Part of a small language model's weights: 9 layers, 672M tokens.
Each number is 128 + 32 x the weight over its row's rms, rounded and kept within 0 to 255. Layers, rows and columns count from 0. The size above them is the row's rms in percent of the matrix's.

# layer 6 MLP up, 2048x512, rms 0.0809, rows 187-199, columns 128-255
size [106 101 100 102 102 101  98 104  95 101 112  89 102]
[[174  95 151  88 130 118  91 186  38 152 155  86 124 124 143  99 107  74 118 123 193 122 127 109 120 146 123 144 118 157  63 125  76 134  91 140 113 115 120  76  82 124  76 139 116 157 147 134  90 147 115 154 129 135 231 142 131 124  98 127 156  82 136 115 116  94  92 113 116 140 152 106 137 163  92 104 148  76 163 179 150 123  92 108 126 175 124 167  93 113 148 108  84 201 108 139 148 149 152 173 171 160 161  99  95 193 116  66 154 131 184 138 160 128 159 117 124 159  81 122 105  96 158 115 123 164 111 143]
 [168 100  97 175  50 130 121 120 119 184 137  87 120  91 102 126 130 156 165 117 109 124 110 152  89  83 101 125  96 142 168 194 127  61  53 128 166 144 183 111 133 135 119 171  95 103 107 153 113 174 166 205 123 154 111 131 129  98 153 134 200 173 132 115 146 132 174 117 145 113 134  98  89 137 151 172 129  81  83 140 191 167  76 141 125 128 165 172  98  79 158 146  95 137  94  68  96 134 131  92 175 150  76 105 123 104 121 148 151 128 177  89 114 109 152 170 111 147  67 148 161  98  96 144 133 139 162 109]
 [ 94 114 160 194 111 148  93 120  77 120 136 108 177  92 145 161 175 123 103 107 134 151  72 152 115 141 101 168 154 121 111 203  55 162 109 127 127 109 101  66 110 226 130 130 140 194 190 165 114 188 100 156  95 141 107 124 169 123  84 124 134  78 152  86 155  80 129  55 206  71 221 165 134 138 137 166 185 163 101 159 130 197 129 153 154 121  32 136 131 114 144 144 141 166 106 125 123 138 153 131 159 140  86  71  95 112 125 173 104 135 134 111  56  95 128 109  75 110 141 193 149  63 135 127 149 172 166 108]
 [169 127 156 169 193 115 119 169 135 156 139  85  80 125 172 110 108 124 147  93 157 145 110  97 147  89 133 107 141 122 200  84 150 102 169 139 121  69 157 141 142 125  66 116 124 125 122 152 140 105  87 138  91 137 141 128 122 126 168 159 140  99  79 107  90 133 155 158  61 126  93 123 134 138  93 146 110 134  84 167 147 163 144 135 108 101 109 127  59  51 150  81 103 141 176  92 101 141  99 160 110 124  46 116 100  95 139 161 126 122  70 127 122 124 151 122 160 156 168 134  89  76 101  75 137 106 106 109]
 [175 138 125 193 110 149 133 131 156  63 186  76 119 155 113 119  51 108  87 133 124 152 170  97 184 100 118 125  78 199 152 103 108 104 119 156  85 143 163 133 140 175 105  86 111 100  93 107 180 116 183 138 115 152 112 151 130 108 161 155 157 138  91 138 129 153 103 104  96  77 156 167 182  80  78 142  98 140 121 138 181 131  88 168 138 153 140 128 117 179  81  91 152  93  62 137 168 162  83 136 172 123 105 163 165 161 175 139 156 116 151 138 134 137 138 101 159 112 128 129 170 147 129 130 136 148  40 120]
 [123 127 192  83 150  97 114 185 121 145 178 116 115  94 119 144 144 150 167  48 173 181  97 107 106 139  86 140 171 185 194 112  94 147 138  97  99 120 115  95 134 158  78 167  98 167  96 136 131 157  78 176 124 149 115 112 115 114 131 107 141  99 109  92  95 156 146  70  88  67 171 123  91  81 140 122 132 130  74 126 173 128 152 185 133 119  92 147  83 194 130 104 103  50 148 135  73  53 114 209 117 142 148 141 140 122 158 129 135 138 102  72 169 110 133 144 104 117 191 143  94  64 118 150 161 145 121 122]
 [ 99 162 133 100 138 165  45  64 100 119 170 163 152 119 170 129 102 112 134  60 107 153 142 165 125 126 125 158 100 101 140 118 122 140 133 137  53 132 163 103 135 133 104 164 157  58 145 135 105 122 121  97 174 153 184 212  76 138 125  71 125 123  94 144 176 174 103 134 106 106 150 124 139 168 154 128 107 134 164 114 105 120 156 116 120  86 187  69 175  88 128 154 107 149 158 154 109 104  82 168  73 124 168 135 151 115 139 181 126 180  52 134 156  93 153 140  73 176  84 137 107 104 111 105 131 122  93 160]
 [134 126 120 137 169 139 139 120 117 219 120 122  95 140 181 158  70 141 139 196  96  96 139  92  93  85 130 142  83 164 110 100 145 144 115 147 124 109 106 163 112 167  75 126 146  89  66 142 127 163 168 111 149  77 130 104  97 198 139  97  85 193 146 110 155 216 117  64 124 162 154 130 208 108 150 127 169 122 197  95 119 112 151 128 169 128 169 129  84  66 168 102  89 116 113 129 123 151  51 126 113 128 140 130 115 128 134 104 127 127 114 180 140 121 188 111 156 148 132 109  97 137 104 182  90  48 148 109]
 [163 166 146 141 100 124 133  89 145  71 119 170 118 148  93 146 101  93 152 135  69 183 162  97 139 166 146  71 123 130 120  59 169 130  92 186 145 122 127 171 167 205 101  90 146 116 132 118 107 138 163 117  79 166 152 151 153  91 159 148 113 173 155 108 171  89 103 119 141 112 208 145  99 120 128 108 169 179  94 115 105 129 108 128 114 169 138 147 136 157 141 146 111 162 151 126 128 170  87 172  72 208  76 150 107 183 136 197 159 135 121  94 122  83 157 127 119  89 162 158 143 123 127 188  99 169 104 140]
 [ 81 115 133 103 121 116  53 151 106  53 190 121 131 127 124  57 145 112 135  94 159 122  96 102  74 132  80  78 110 101 165 130 152 150 153 159 137 121 141 158  94  88 122 102 133 179 127 111 166 185 125 140  66 157 105 135 171 112  88 138 136 163  59  74 133 109 145 117 158 178 160 144 130  95 143 142 100 159 162 115 148 123 154 166 121  83 116 149 177 170 107  61  87 151 119 142 177 105 103  93 142  92 145  78 114 157 164 103  76 120 110 100 158 148 160 113  80 108 119  97  90 121 153 145 129 110 129 210]
 [110  81 131 103  76 133 130 100 121 122 135 158 155 157 129 160 156 159  92 133 102 144 120  96 109 120 129  94  80 144  97 103 151 132  96  98 209  38 150  92 124 127 153 109 151  69 154 138 109 194 134 172 111 123 106 117 114  84 177 116 161 173 114 127 101 131 157 129  72 166 132 143 113 132  90  89 139 103 163 125 174  96 132 143 113 130 143 131 146 146  84  99 113 151  60 143 171 190 147 117  85 163 138 135 125 128 145 124  66 102 131  97 115 116  71  62 109 148 117 107 105 137 115 149 129 141  99  98]
 [140 140 137 206  51 144  83 169 103  97 101 139 160 132 130 115 150 175 132 130 185  90 112 167 122 177 171  96 136 107 121 125 127  90 160 106 128 156 117 183 171 139  94  94 170 101 119 177 131 138 136 137 123 171 127 135  90  89 129 102 195 125  86 135 109  54 137 146 131 157 181 147 134  80 157 137 144 156 130 157 137  89 126 143  51 189 127  95 131 123  79 103 142 123  59 123 155 117 122 128 150  95 116 136 154 164 107 116 113 127  98 140 125 132 181 157 118 178  99 123 111 137 132 140 131 149 112 131]
 [157 100 115  97 114  86 130 132 197 146 134 137  93  87 178 159 181 127  95 116 152 128  99  94 130  85 120 143 157 107 133  91 140 151 123 103 153 159 108 121  93 124 108 179  72 107 146 151 102 146 126 142 127 169 166  95 172  93 116 160 157 150  94 144  92 205 118 134 135 114 171 159 138  63 136 128 108 106  87 101 186 126 110 106 148 135 110 129  99 102 122 154 102 142 175 128 137 137 140 124 182 115  68 151 111 126 110 124 135 126 115 108 115  83 132 132 133 147 185 123  91  76 158 159 146 163 117 130]]
# layer 6 MLP down (transposed), 2048x512, rms 0.0886, rows 187-198, columns 128-255
size [105 101 102  94 101  93  97 101 101  94 114  98]
[[136 106 114 185 144 128  74  79 154 134 126 126 156 155 130  89 128 101 113 172 193 130 140 147 157 116  82 113 171 141 158 135 117 129 143 132 159 110 156  95 142 149 118 161 193  68 107 130  98 110 179 188 114 105 197  96 135  72 116 158  76 103  88 171  91 108 122  86 125 122 109 107 171  78  91 125 175  91 134 165 103 104 132 115 104  67 136 106  90  98  49  56 130  79 165 158 211  79  97 106 141 100 141 157 135 122 156  65 102  99 139 151 133 128 128 119 139 101  91 150 104 100 178 117  92 121 140 122]
 [ 98 140 184 145 143 152 217 136  60 113 103 126 146  72 149 124 144 102 113  95 103 141 140  75 141 120 140 129 114  80 105 131  78  90 134  95 192 169 131 209 176 153 120 175 135  95 153 108 119 129 138 207 114  95 149 119 116 112 136 131 172  79 123 134 104 120 150  91 101 178 127 137 109  76  98 106 134 158 133 146 108 115 121 101  96 145 138 163 115 126 124 135 139  76  65 142 153 131 107 135 166 113 113 111 140 113 123 121 131  99  99 184 167 179 123  91 144 157 165 141  93 136 150 110 130  91 130 160]
 [154 153 151 143 222 120 113 113 143  85 162  77  99 137  97  95 131  97 114 149 151 134  85 151 109 150 157 132 119  77 112 151  82 121 137 110 166 109 147 133 178 118 135 155 100 121 143 117 159 155 171  58 115 115 107 117  89 176 162 165  77  90  92 159 140 134 161  85 158 151  98 129  97 140 124 114 104 108 180 100 159  85 166 139 134 125 119 203  99 105 119 178  79 130 143 114  38 109 162 105  88 177 191 123 107  78 182 152 128 131 138 139 126 124 110  70  76  98 141 117  80 121 100  93 155 117 142  83]
 [172  92 108 128  85 162 106 158 149 136  97 111 144 158 118 157 127 167  99  97 107 139 114  99 193 125 127 120 122 144 117 157  42 133 127 154 146 122 166 131 177  71 155 116 140 114 142 142 149 129 133  96 132 154 141  96 125 124 126 110 152  55 151 141 105 141 123 124  95 147  96 149 151 128 118 138 120 159 156 162 139 131 147 151 120 148 147 124 152 130 126 147 171 173 119 134 151 168 165  57 147 185 135 133 152 148 148 143 127 154 123 130 148  88 194 119  99 110  92 145 107 132 119 125 140 125 130 144]
 [134 103 159 108 185 137 144 124 190 162  91 104 144 170  75 164 155 170 126 116 156 142  98 118 115 140 113 150 109 191 122  40  65 132 148  32 130 118 176  94  80  85 137 113 126 112 141 132 132 129  89 101 150 150  65 100 145 105 112 106 126  94 106 121 181  96 112 132 146 106 157  91 116 121  89 159 157 126 114 112 151 142 129 159 101 157 134 156  95 115 156 133  79 104 107  94 115 130 130 150 138 131 117 102 164  91  99 148 144 145 181  93 137 137  72 124  91 102 105 147 142 117 127 155 125  20 178  80]
 [184 150 101 111 131  83  86 140  70  94 126  89  75 112 133 117 108 150 106 151 154  85 136 131 125  90 216 150  94 171 139 112 147 109 115 119 101 156  98  86 103 133 141 130 182 174 140 145 147 138 132 123  57 135 137 126 139 139 158  91 146 104 135 152 138 157 129 125 172 138 139 110 141 101 111 124 154 158 113 142  67 156 126 129  72 175 175 125 146 154 121 141  97 135 150 111 117 156 167 166 125 131 124 178 133  90 157 111 107  84  91 105 130 136  99  78  94 175 105  95 194 150 161 119 155 100 166 172]
 [159 100 151 165 137 157 145 149 102 192  91 133 144  94 134 139 106 146 116 113  91 118 134  96 104 149 140 188  98 184 137  55 152  79 148 171 157 140 129 196 101 126  61 175  98 136 125 150 150 135 150 121 102 151 131 124 114  92 109 140 164 150  99 211 109 124 100 184 161 158 142  98  97 116 138  74 143 116  97 155 131 130 144 109 132 120 153 100 147 153 125 147 114  96 142 127 163 119 132 117 108 114 163 159  51 144  80 145 120 131 139 123 201 173 131 136 164 119 169 148 183  55 101 125 115 186 114  74]
 [148 154 154 108 139  99 219 115 133 104 122 130 143 177 107 114 111 117 106 111  80  95  72 134 129 119 121  66 130 107 109 138 161 157  90 106 135 103 124 128 166 144 135 129  44 187  98 159 144 100 123 125 117 116 130  95 139 130 132 141 133 101  90 122 126 160  76  71 124  74  94 130 116 123 176 101  96 143 103 111 128 135 151  83 156 115 157 135  78 157 127  93  96 140 183 117  89 185 152 147 192 115 106 157 130  64 136 145 160 143 187 171 161 161 167  77 122 180  93  75  89 115 163 121 217 106 185 172]
 [127 134 113 156 100 191 137 141  85 198 132  75 112 104 145 136 110 149 166 142  98  90 140 133 162 115  97  92 148 193 121 112 132 108  99  89  93 106  84 100 130  67 112 213  92 165 135 140 172 143 226 105 153 172 138 116  57  64 176 118 128 156 118 158  66 103 142 123 177 119 110 169 113 164 131  98  94 123 118 136 104 161 157 109 195 107 176 162 147 122 113 114 143 143 120 130  87 113  74 123 130 155 192 164 113 180 143 167 150 112 119 129 107 100 139 132 101  84 133 129 148  88 100 167 162 152 146 108]
 [129 144 135 132 142 194 176 142 130 131 145 180 100  93 153 154 149 115  89 112 158 124 100 168 142 187 170 112 110  85 100 161  92 144 158 169 176 107 106 132  79 116 123 142 144  79 103 138 129  85 119 125 136 116 169 126 138 146 164 157  93 115 148  87 182 159  89 119  37 119 113 131  70  83 159  65  91  91 157 170 171 110  83  96  75 134  58 109 161  81 144 167 124 112 153 143 145 158  74 149  81 133 121  84 104 133 123 168 157 204 151 166 106 120 175 103 137  68 127 127 116 172 130 152 102  98  83 147]
 [ 98 149  88 125 103 177 133  84  99 136  51 107 106 127 124 146 150 113 114 109 105 159  78 128  68 124 138 176 151  94 114 170  85 141 143 122 147 104 135 109 120 183  94 189 131  94 157  98 132 134 132 113 155 163 118 112  98 135  91 137 161 184 103 188 106 156  91 145  96 152 153  70 146 107 141 159 108 102 105 136 172  83 124 112 104 184 121  88  94 134 105 114 146 102  88  75  90 125 169 148 103 138 158 177 125 127  44 124 142  80  57  97 129 152 112 131  97  96 164  88 155 165   6 114 117  94 112 131]
 [112  86 163 119 108 116 139 106  86 117 150 139  99  58 110 160 115 110 123 103 158 121  96 151  89 105  89 173 154 148  53 191 115 138  60 150 124  76 141 123 117 149 154 112 114  97 100  79 139 124 102 139  97  62  90  90  86 140 128 210 116 144  66 193 130 176 106  79 141  72  58 115 134 157  74  98 140  85 117 121 194 130 186 103 178 116 136 117 116 119 119 116 114 189 119 141 110 155 142 160 115 144 164 131 151  72 141 114 125 111 113 125  99 113 138 104 113 111 176 116 115 125  81 133 110 138 187  91]]